config = dict(
    n_kv_head=2,
    beta1=0.93,
    schedule='wsd',
)
Each number is 500 + 40 x the weight over its row's rms, rounded and kept within 0 to 999. Layers, rows and columns count from 0. Numbers have three digits each. The size before them is the row's rms in percent of the matrix's.

# layer 2 MLP down (transposed), 256x64, rms 0.0867, rows 169-255, columns 0-63
101:521531534498537509510550513427453479532503479455464588530515533532527478496541536476493449444491515539488499510601425557477547496508505591537488549506464435459437525538459582495467524462511498
098:491474449526458468540458476523493517646513514538539466521493467474457501475493458534545536565511512458537474445528525465496508488503483518458523493474472479585553485488494392473482425514563541
099:572452519487492563527529447564453584510470507459514518524484490517538486503567536475524511515515595478463427483536482503539475488436483445530440506440551534505450455449513463525459484469478419
103:528418520455523518533519439470548452561508543499499589433506459460549475512470488520512555493504447537475455439446524463440481592486468506603501525474515511553503574511505518514484485493485507
109:381520524503523464527473533506437508512465487502487525519536530445579490481451531527523486438432475511454460481514435474488473482522604585508507510515491457449534466513487547456517584457514485
076:438489435470493417390478523479514561452542511483532544544433475512472446539467506455549535495485516508555436462501457532433517530576533493481527538449482480543540459495519513520480501522531563
099:529557514519489475454552521477502501482560573480483508523502512426584521483510568483587520454454498543501486437552508515568491487524486608488501427486484484534538458473461478492479589541519477
069:509488469470437475500555560515466546605437512523455536483479536471447455484533538446507532572508403549485484545486472490555489472450489477524491523473527422485464513550549470487499524416509484
094:498535475507448488521504484544500499507424500435499511498496491487516397458514570513475494515468484467503388435503493498554496497451444498525430476514534568465534514498429541469560523585499432
124:555434453518545461484503491504471539488534491557539490517470490541519451510522450434470479500545462493590545512502502589506461506480504452522442523460497562445420476454478524457584528535433466
119:476478501503510443447453511447531433521445528519459519503533587489492520457440488467506492468508578485508417570474528455475520482493568468549502455464497502531466399451531518452460463514509430
091:560480566459482529507518430474555457482534567460504515496512549565617526524497500506505518480504501463527455477498460496478570523509505453454563511539544551526523566543448533579550451518480519
096:568515497472496526479517542449526489533520445513532473496451535486536501401497476501586436475465540529515452506437503512552507475532497523578477456529538589455441517486493488544454493401453510
112:484523543501512586507445525477484518611496473554493489575498498512503575480451526623464570476489535469456508457573523484557473456493531476500456494528456492475530501481446499512483501543444501
096:491484494524503546571438495531507478485470512504521536451535421509510427450542439528481492445461487521415473501496453536521453504448505507494433508427513494382527481521425562490456489481501544
087:500516517501519552532424523582529507547426553561477437452410502530486507452395518490469456491468487464508526582492488475496487523515541538499473519449542512531535515510412482537485514461530461
101:555474573496460506546451501524556550524471489537424452520440581484545437513517522496461550538500537472548562464439447500463549528527530505498497458496485443440500537447552556477503512492433506
087:501528425440527479554503568484560523438567500513554488520514468490510443528571492476485565514464551518497539574553465465498506583503512452477464493478437547536570503468478516505429507536550518
092:472547468383505503557484479463485531555469517544516517510513554512409459442440532535481493512512519429489476480540560431513505465503489516533553454484511570515552516545454537542539424516477520
107:464461523445505501525527531444511481516416546488451509510495537460473500477547507454508544513491511467520453522541602490565458482484553560453482444459513528543497505544481533611468474584447511
094:557464471421458499478418462519549457547491508463550470549489460574472475492549470431506459538493522400575491467502568468502521486444539527489530506529513513497401490465504501477504507478532455
086:444518556564452505501498456504418551494522466510526522485523579501466442487530532501577493505471501529531503490528468468412539406487536478506492499458534512479572490599521518544525439503478558
091:474510484506467498494519509434533490412452457433505501550487543483434421477497570558475586540474505502552559479525452495432527537542589500495528521581511502529526452480463521481495536511494458
102:519437468544550485456475569496510484460573561500504533477493529498460516497502494505513503532562528528389540477536550544554563465501519485579491474463547528521473478458538552473578529553570490
105:495534489450480483484458518454569593552473522532480470615510485507498570492485519486579483483490438549503460557490416456552463467517509537479524454498501440515517491497425459564485468490498518
110:509524494542492486518537513525490503483472481532560533510568492538520512404466555474512516514530415467516490487537563457485515463465548597563511542468461476475507503507439495501530530396408545
113:494480452470476510450451530447525441489573567489470478466574608462470554486478577484468517526452496530485506462459518518449470502524424545471543509465538487513445545557469474530522484505430501
112:382440447523534517508417566467521445527508533580487512499529591493564446481512490529516535515482555460512504452517491475512482510459556547521483469462502523448487543541471503489533530545439460
095:499487541517502446521496495502493543474539471539483557501536432462448438498459458536515557540540578514470542496526510562515547494453491454461552419452441458520497541514417448453563483442481478
112:574472477530499453438561503422471452516520551571523502562531540461546485464498510480525471510545468524559516473415526545562438496524500515529535561501511478471503475573459530449513504462512418
102:534467526427415533522520489448512486422462521572456530460505551543454553485448549531441518456531502471536514490491463473463552481410481524492523475434497528502500503517423478455588516494483506
127:548451448479496548497402450446488471465438541435446521520472486466517474513484524516562501450514458539503473491490509464402494496466553525489516446512511505541474387489479595531496497482468501
105:501503506539401461503568510474473465514516506545464518467513551563581431523512548488503456525499523497529387530553443472553569454466495481525522495485514515519597494464481533536499545463467502
094:464437473481501574516451540464516450428462476484540575514495487429522473519492479537480479495483451500480514520453485555403530522535620566488506494470469553551489530565503571499496500495487505
107:503470527476503458529537605523508455532452503561538574475453519480488487503537532462461481522482527484504507498460642530510514473415519532513530539518485524475603549547467503527507468486464472
101:527579508423492478490511555499454487510505532502524565473531500494483463513486478459584482482530409525491545566529414458511570446472475495548526527509507467532564493505477574539560518578520511
096:515520451516516537492530407522508516504528496518532593527437572500434497478529527464501509483482610429475530564495537503510474471531565570438525520479539484489465528499433467449508492534446481
118:523586497466495453551420484419541503590460518474539572468478531471498532446461498557517525461473479502531499442453512496437497501526591553488534497469488479548488510479511516555559466453468528
084:450540520477533530522541453557540527520555518423509484472433545428487482481502520513544496457515540533482493496513488487497526552453580575474485524569520418517526514557478429468455432445545494
090:525525468452509482504495507435558510552502486589466559463406546508433474431452484532522469577460523497491524501468499491488576504480484575529508488410506467542516493461412536507482472505527507
098:551494505562506457487489497418504514439523487507478571499490573542483492446472505457459511518508543465561433556518489453495511488498535436542481504501499529513535497498443622545469587462439528
089:476486524558514449505588542420543534532491563487551510468474443538551446542506509520500531498501459455519528468494548522496479543413529511561554486524526456503459483523565540530403562487471499
082:533397518548460483514446464484555487534463571470474540493411502493489467498499475523447500513455485544568460501489526508520517577583439458476475490558536507500532500499529521542443554413492497
120:434521496535534552504467491524454435420491495471539529499522509508586478482491460498442500478478582576432505507518489481506484431548502507527478500441464429492439472389532508466484536465465512
101:546478532487463548567534520442490453480479582536556477519571483425518507445534513498541535491536448503560522544518513445470504497554438465500437508454473507546447545539451535496472492541566441
086:491561524535499513513517553482393536477442536509507534484487600551557536524475533478453589503494471473516539520502494513486483474485446454531512482516509557523579506495565560430430521495483549
103:447491544375478519454533525439488470545548504518510555537491481507481466581469508491574476483507556469453493538526537508502475573433514505518486545490539497513452481508544512453545415550478445
112:502499457493522482527451477471509392461488499439581547468499498512562448528470424448465532546443433479433489476486496465556498477505525539514442531511579497481481578469483525469497494437542490
105:516485500434506435502525577443483473547535511421430537483515493491478522491485480482455541502525489477540423505541483577503540469474520474610487435519458529466512542451453572445496521514477551
097:489538550495433473502532443488530488465480514547408518577470473531481497484522511544563537556477476497440461434424472463504512513530534481518483396556502579513549483542522536491527552545502478
102:455481418506506486556532486476547500524520521496438557479452490451499440471496486508465493500545441478472487617479516484554495541515470509469529571521529455471474558591470483532558431459478552
088:505487482484504540499536561485453494499485563509505474476483457641507457451492509479556559501473482562521434478540483519454535470544527498505454510486521484508546536480524571490404517478491393
089:464471521527552583429518490539509535428498473566572553523492489539558493505519447472532562487403465488564469519504500468521521515520526492545524535539511568460585495530546513446472520490462531
112:490441520491467573498524491494527479451508569537442434482488575497560473468520524505511544530497495481533479451561434441533511509455456575529429480479524531518546512454489544449547478434529425
128:447520483442482482516458488451507500516453529496513510550459523465497499500507522483563546557459456413543440447576498470508456485491432476426519572501515562453551561547463554558547509527517488
105:475459524499550472473471505468553475531412501511498560507474551540541455541482485538493507529490551527563454360531501527538476557513488527535541454429473489455527543497578496507495429512519487
098:460490470498512486434519494442471483447438532505499475522451531423550433518483484488500543526459527523563452479450597509470538507450461490454488505456529532381493491441561478495491531453494546
103:497441466521518523471489498500500475496530451579490540469439523617592507534492506533440472490457500522495484474506501471498496433554496460544536477507480556418465514477535568488475525587568476
091:549509535502591476504539504437527562420470587564454552545468432506442480549504459571499497500511462525533465491482522447446504535488546531445573493490451528518512509485491503489490473515432461
091:526524410477463500522463536530532486548554423491425463492512456508565524554516447552480526495540487515573505521439516514442472546521631517517524458531517549509463532485485561501518481471491485
087:535488451475514553501457495496517496570546521502511533506482518460515538378501551604500506467487523505509495534529554532469483394495557488507497502558536418472500574495507585459516509500477516
112:459443498502527577517475489584441475564524553531481457546576460514578510434526431528516551511453521476508479533515552518505493494472444442528535485532579567518567510489466495498467510469481521
090:494503573474491452536516501451500569533515519448497540528504463601539522521459480465558544524527524495487481569489530561434436444409491455533542445421508552482534493480469514499532492520502451
100:525548540454491477477510509467540531522515491519541521522475393480442408514588480471590473536454569532513516472528528425494501507500473564488467518469564514464524573464453458471517468471491489
106:476464559382557521457544534452548504514441470458517480495501479506467538433596483500453479558518520491475530472447481519441495458558491491497538478460509477480474498469470426418509484458450476
094:521471433502492518489465479418489530528470491503597504523503490495482547450536488533469575507485538464539479480464554494549544487488477470536467456456492440428520563436506470497413512525409562
083:513453470489419492499503509449454558554475416491533523492423545552517499498517456557499491544440495508537481503457534420496488491509548491591483483453463548538503495568463418474490494424481488
099:503523492453519416544500529475483468526462458510467556482433486444485529462518464507509512536487525488542474459488473510482481495550480587410528470544433528495543464572442523565552393519481501
100:561521543519446505485469507500491459518490464405486483522500520417550441530551466446506524516498531519516475478416483511428501501464486444478459555433482551478547534451450575513491495521580553
093:523499502499518474495519572529541548533468499478510526443512505484542477493476454431509513452542535472579546492471488519504499509497526421592589494458576494519431487527529577509471435591511491
097:552466497555517576583524503505520450496435548517541511484486508503505509438509551531496512479497496472601496447534475442512527451480426510515528530539574479487540567532521545596503440497539485
105:494490496518495495490473551507488482522471532480466494445456579496475472425489505475544524509404579414466451458490457483544512455474441530416511497502512514524496522609505500512481468596479534
108:554470505522499438532471459486509569461491504496446478538430512504603505469403483518472485451524460479518502427552537481490514441543456488508519445533512527461572431563482497509580511500518477
102:541484459523521416516484499490453533577503541497465569515538546523534459474544444385533501494476469479498474523514455442433487469483484398524491485561563522475452537488560502538488479490484464
103:557497458509444534522490451527516484474517475455486452491531483461508500579513570463531437477473569525458478424504561476565524504476503497562436493491460518529454491456472596424476462441512466
094:425492383541487541525437544556523494499559504499513441528541453511519489516510476448561529475480525481484501457514458516442534488460489528513437521468456467441398463498525503507467524504415465
093:525507525467535496525505576515589434546555508443497511580504504509564540502451512515427435484478457513501446478511521497480547467530509480557551434460436532512456512458459528518488492443413501
097:529456502424530522437532511534521482550565471449476505548531488553524492494496505496481470500474515476545431494499516516520499525453569464602537486543433453499586489460516474403449471430492499
096:519477566484544405477444488536418518508520519513481508577481514493539488565558530445538574480443459514580469518502456440517474497492488510482428512484460507519531484495500409542522488573504530
120:536412490464520531524558514539518536526550535565537572481479531554524490447451484472484549486493533415453475501477529480519535434461455467476434462567488446528497446512454483407473518476491500
104:540519425488537514491402454525577455537535508528514580499506491447474464475499521463475528530460531535494472503522554497561440509519561556425459462494506451530560461475502549557512453489526437
108:550477479506500429497471479480495503505525545521543490545498555580426550543429547458468490486541531446531504455578558455525441508516527536512514518487590486540519535468484531544485504411517564
087:487580370539535463548519525526481516502451456441452468489497502460428450455447439453508493594502480497499452539538522444459517521509521486486509483519523502551532561498501478454467464487454533
101:540535563551523445516518509430495465489501498503532527476469490520511544498509481537446390535537535559482490535465535477500491472430477556485463468434563548534515499506460583509553550407480468
089:460543521471452481502500483531470546392495512445531544562461515494445491380479560498468484532488432512552499492511466485502536571531548529509480439508461470540456542520491517513464581488458471
085:535474559489462509491430581517530499579459548478461546508462446562441502478452525489481522497523566473449485551543501538491552431508496432471510482472479524533528605475484519438484505458548503
099:489462524425501491426539528526452423531530518554521467496437548510484527454500531518540527465441483512438443544515519498509517547509492503374428464458429472547474510507461517549537491509532472
# layer 2 MLP up, 256x64, rms 0.184, rows 170-255, columns 0-63
103:437457521515533501571522514515431443476521456418532529455496496586523540500512513489467558440592476518501482453488489452493554566489411534493559528525532519499488461504512418525507549492508484
106:530571461593500481461524516513549517456478448506455431495438496485535488451489580441517452453483498559479542533480537520526532523507463467593508517492506501451439493597554491551517527470495501
100:453525553491523511455508503478510462481508491523520517432572492624475485524504505577466563484546470564532530533509472486434525520490462500487508517593475564470530447504466451446535563549470526
089:455501550493586545474442454486484519477478511509487534443475491575562538452468446471507458492517494529477474534536482473505446492541495447566436451588497428523485502466469454509559577522553503
088:538476444571525516450532445483528588542473486476545445482496546500452524555441498506417481481468448469448550517479556534499554506562450522522473547490463551492476516553531471450522473491552435
099:516558515491551528449561476511467504525488522546520525500484516522456522530478409489486448455523499507476536436498474474474529465445487486472612359465451497514545496508536430523541480501538536
100:518504453495393497484552575508535540509535476522521487511548504609467519522508446441525518528503479472531539533579522493539516514504467420536503454513497468491481440552439475436585501492489468
111:469489476482529492413591551512484502424461517610445454471478496512533479476509484448521519523485447481462530492428492512499534511426517473552557450496508496477471495564532451528525409543498491
099:523471510472456480555479556547519490466455508512547436498476424499525525530488436503513495499480418526485487464405515495436505530468483523480507487447427483581432512497518495479484600543467577
095:526514538561547487464527531559524503454457513470455527516506504463480562476522458547491464535484539484521463531510420516484469560504537392419413457501549514436493486423461474483469518547486464
098:446507469565595492480528519557537489492444455447524488362468511539453522476469526467524521533474490478492445552503541483505528476488500499500528521487486542544550456561501503527583497485459582
100:495491444495567505486524527536537510465520538506601517489498577564553497498546528528517520457490423584469520573549497465522491506478424416523572445492472508531517480521474443486503525486554527
105:402523520496588484502516542491456487481506468462513449533506548508466499492538431515538537474555512505438486575544511441570539508517477508531544533448501512510440514443517447390514465506475547
097:491472480475506476561478486490555566509455540517425451401537540546503483536549548471471446511535497518544572480492549421506539487471539487527534539603468512575486506503501506532535493558464506
100:501521526529451510519507497534506425497434463594525433491488479509522464503446458572414450402542501512532483452437562524510531525526522452441461508574480517552467502509496475467488493544531519
105:514526537539545528406535546505485540513490514522572523487448513502565496527467446501395461476555547467516482535482500473507478478480503415512483492520507518518478412469475480594487484545471590
111:422465479506548502478534530537504484519557522584468474509527559472506506474576476595500480534519499486443431479511502516522438451553487470458472471459538533471559511473485518481564497484493619
109:569453484509452468586488462566520440504480515488483520463521479503505482523547498479522472463637499527532548546469497503512449446537414475531522506454427508499505523446457444496460557508469497
099:493514530516447493435498580516512521502478433541505533497554545502513500484504526462553460493419544483558560453463475475466375472550469485482469491483438497420456472526476421521539492512517526
097:516510514512510359478553538529516513504499517535449491459472490498474449478525461503489436527506463540501525484453429514493500554488480495460542547476518540558474447495553555463382477534444551
103:498427487534454468482565577500415545462472422536478519469510474520399517538484499483445472472521486524489493583487449594491479545518471515506535419479540429544477477502503488517486501488508486
095:516470492467554527471548460454543532521561441505593417493443467483534488494516552540455524529502502459439546498519509582470531514491529436522508481520596474546512488565513471545457501554457508
108:504499437506481565473560501459547522496493479529522490465554521496406500571517539559493489452556437467481536569500452449503523489533501488499534551492419435459453492548439410505508457523488489
112:498545509604530470525521531511507510500535498550522486504514534434577488466520504521432487526455475581452450502516522554636486507539473477456448478536542540488466554455514563481484490518514530
108:526504535500509469438524509498461492534529496514438480531455465469475496487564481472410464501450580544448518575485434487540495515514483510441579505430504497477483529557605520534520422499533513
098:515466535528532394487571474509527520453523511512533460524523453541463486577543527496532439461476536456498501524556442476508505478474477531571582573464548498450474434432543479527455488522500495
116:526567540454538437506514451543481510522537465408539526461486464496519480587484498499564538518509527437465566528478517454473506548551555520519499550514506621517565496462517549507493495522521536
097:557442493456522525466518553545507541429517419501471491530469451470484506487492531579500475521490540511506607534559526538438550467390516524574512525463467472467499518533495443515513507503506539
097:514496502534560488479524512544516583472507537456462512450579491544435539543519608539501465421444507519582459500512462496481494423486509581454475486524463516522545517521551512513508513528469542
099:507540492557449515511521397485504490515437473536496499531460526470472511475540513472480468431494490507476531528551491459558519522424490436473564419543592560483460495461521512471533547500543579
081:487543593502506515540454416544443476441557572434482522488483526446485509481530502514483467505490451491487510582524445485519511594535513459446428485508502437477422470473501518520484493490443497
093:481512451496531498493538482499478548505613525487445537560506443515467485476480442509466411503540448506468522565482474466509498465591473523542557481491439472469582526547520534490488506534578535
108:471552519507594440479492554494525568548489528528466468529469477462451467559525547515496513551549514484512577524466443544493516478529431468539517556468563461493460498524513466428559522481582488
092:566526546487483544481509455506435556508546576520480551461517420485485400452530502500520512486454477470471529526534415557469463452479412486438491472498442522483491523505450482508521528536461544
097:522489480477532469480441454449502466462453448468442498470470443484532602507519440564481508538471497481440498513556533408505532446503496499510497518516527467525465384568530430513466519508511500
104:534456432499558435531511501480464515486451467496494515555492422495506488527485499457476436457468553555494577527425441485495533537550468504521522482533477504586504542471535497488627486498539486
102:526479491487491533553496426553514453491526501556466508491462514502479563527497434508473422484521433555415497569523512514542504508479581514557526434526423432499456489540509476492480471562454458
104:480550516529410503569504511576459556493453488495474408462533550493452560512437574509498447512498590504443498569524524493483498512520517498527472474434530506502511463529490439545499441524518530
099:603572431523475468527500470497495574444470497481430408444485541485480528530558520545459513549520562526503499486486503453450502530462484520512449498463533542451489467463542552546494524440494539
094:579500459602532551543527551571471501495422516556514472482558569541516493517478471517513541575540542505520581421499469524506510528429481541514448487478488495480499493524504468553448482511466491
102:487551580518408502529476544543450503520454473528556420464520528502446519424528473449494478487467512518497549550562450523541523562496558505451437445492481441450478540498500546461517470530516516
097:563475464542470496495478460465542585462567607426542438527414503531485524475497497463509481516540534477453548521537525508517520460530521459475497516526494570482462500459540432500585470521502503
113:478452537503481528451470469548418446502485516457517536514470453497560476516508452437527537501520551418491531525467488521487480512459409487487573451564484519511513439518510414567455558538507535
103:530544506542538424446496447511508559446525539567478552487480500509469494548507567513566470524487474462564493489513498472507490496411522488524562447493509523510414423503592421519509484532501497
098:481562515526544540537482509528489579516487527542478542526474432470524466543534443522544454545527529503488508525487403521538474503390470533463460451447520493442471495521423491549528517551550540
111:499443533483512457552511518489454495440482433536440524515452532513455496494507483469466495526529473512521584502590431549493492574478492428506429514496548483492446496506540499541494483458619534
113:556494509529443506517495538529391499499545459482551481514500499617465486509544462501527455489514502476508494510549527467424515533482596432578458463493513442463466533524540458555467513525502482
092:536502507492473480514508454531515515458565490522552457471546478483524553537518472550570444507494581469480467466565545425476467509458589468439529512522541544447550500534515548502490505611503501
107:443472517497522476493491508540452550486562571527556441568507508510520542523552486546515541493436486500440483480441493572490562532507529454546511434514438555553537458465444496545547465511454549
109:514488510534522496570504522513470477494429426405608493449489568478417483559484524534402527516522473504498506532411474509508544519501489479449528476461472511519534478490498513461430528531515513
104:528495539428552475603495500561477508501480558528480447531511491481507557496528470468452491537528528544455567561546498471496448517474453437415506504487560467439528551537559520526556508526536476
110:461498512470503509511500475505429539487560492473513472490487483531456450407552528522540447588590490524510487438560487526564515481559513508479517552436524481475418511522546526504397510511519502
099:514484528500480525517533579471466471432524503482548435374468529538471453490523413534447480501524514474523443494502525481514585517547493467530498489490579476484476496412494508495572549535482510
102:525492430525469524390559551537470524497522539519560445572466502489519512458534449534489451451514530415493609491556502541511511525480478580521488466511512450505481534532476446499520466483483486
098:469578474553472498538492499525467520498561438503478480547486404452422473500526461520518530456492574541522552501491431475489540546500507538431472462524499542526486491544450573526528535556573485
098:565377522469474491448504480552500503499496483534569516527517457510457522457481505499491402538518518528453535437571473551503480575488562437435496448492473466495447479488486519536465531472493544
112:528513513474455436457563502512536580502578505446457502499466477466475522515521541430549451449414484554494536523535456507515416509519510475525547499568557563501528520544457479518493438530468533
107:502485488550484577528503490493515543434486487510564490502595507502484524477532522560480468516536566525536521491509454431513463560484559515451446454545581444545512555517440420472542510504451519
105:477522490487554498480564512566458514491482534428534536506477540499442484435591514454475479409428484494500475579514477512476513549448476424471532431538437503556471463508504518497504546471482536
097:475529506462511492493443518527444505493482458474479499508475467550529441500494484535533488434494553592548511475425518491475450543504416509427503472417447484512488588529497453476521575552559491
105:517517533506477475546468503518528482417404493464573403488483464508460548536512549500517467500541512440539455473513556475470573455452490481527473494579448477450488470506465486533571562490465504
098:517451455552471529453497550454504489457507454458548507487509458514493511535524535475413519423495507427475439602544560468566501469559448496542454474575525523515510483492526463485477445536474515
096:469511439491458461550477498567476517439500555504505480498555563470498490545464524512449541573439499503436510506546471548567473507531510429530561533445466497556433478542560568515531492551516477
112:593492424523500509532548457531475435500551555496480498519531476578552461477484534536496551480443527518469492469475461453504474500514484485533495570510425546565555488457564455548503573523461527
104:519501461494512495439487482581501514465454506490515550501525578505429528540492508522400441514520470603494487569537471527558492502488442454483513491495491508520472460542535573504448433564457526
092:564535475559476545462515480535452480474550465495560536481505460465521478439509474477388486535519497481488523503506482482496508559586453533415463550461466418459478544532533539521502548488438488
104:562444499507517516491515499502528522506537447464419486487481490503477531541570440411449444510549450460474540562428502474455558560490487506557516465568554544437475547467471519466531493470492470
124:471565434437512496490489462531494549528570492465497538587516527495506465503565530509520489495539486508508529458406473499478515569503426443498503547487446588527533512441449499549468467523539562
101:428498497513569473503519539473460530490507484433566528429506455548500511533506544592511453430456470525475450568503535483510442515542471539548510444564533553527547522500528434472492499464447517
103:506570418478471515462528481500478520483499502467529502559457441520406497504532494508484549432522466513456506570537573584525581520499549487491585507482480441548456459497544494531492470518449507
086:557458513488529520499488548530458490475489527495459537495586421522473507497545381475445441503546507474481533517502513575510508569511492450447587530470442510573472503469483514526494469489489433
094:537526516512524486556513460507582487478531489504512525434460548424459495481534439472408467491475368564479496569467448508456505526552532482562486481483476509488509543514527529526527542557498512
093:451540571537544487523522565544477460440476561548537429491499505519477537475440581509437564541536512479533521526488498531534407554483485482498457512502466550570443526521470505455521459503457519
086:525487537521549517471485436526538513516510437552498467535549470443557426493525484529456560556472484448532490490482475525577388520430481488503517455514515550520538473435416478497497494457498549
109:521537531485476488485549490472540550488568480572489422567492521419556550504554532458545523575509483553504541439537489474457513503453496519495499510528542526494491501595482459496509559565429523
098:541508556520494498497518465549497524466487437421521560419420523553489564508518465476534525507562448503474467487554532543422566536479481470548532447487486486454486440528516509560496579506494466
100:524467493460510525493503449516461553513489439499510514457531504561528518496435488515516492593476532567451474443523449526530514478417563521516515454474453564544548451537524450434434424525495530
106:584467540490540518492452471532512533499463512471557460459576478596500524554555564502463528523468494491420475517553524525550541454428435467520527494517518467466516512454530470489471454448451458
106:493524478524509447524512473517476501460540498506459425563466498471529489544508506445479478514480530518492516587450575518497494654474517518476499550506527498562480605427524522512500510528451503
091:454571549462552485472463464570565483512526488589518530490489519535478456416496495507483540518544479463461514484471549514461455504480463471532447461463525471505416448425536484520510576569516518
088:440519487416550529440497442513562483465549513527515502488579544506536472527565518559481521541508409516425476428491461529494525575530449497509477538442444535446502497460497525515526507492458490
114:458587490453542509487456508483522554511528511514550461496501446576434492480539433441507483493424463405436490507568521481456441515550457502493529491472465416518485477481452486518471526516515542
103:461521503499545551485538415528508509558505513492502533549544572529488472474567532449518550537442428513471495545591427525567488497541486443482494521532453526600515494508518476488481464482463544
100:452518501527572455497511449485482476516501459503512496473523525519428534417587464440522457490399466528503453514501512521504519494501449482452500466486599485495499564430558495560547555474482536
095:479487471466541519592506515531476574446476500462457521596489514511514560588501551550567481515493518530495539440547453453528518497445468472471504454429433520458435518483464444513511503519505509
102:480514437424538443459533506548468547504485514551491439514510470489516504494474546513544554548452509486449493443506450577459518508439505517495502485540468593503487447496510447596465476586463510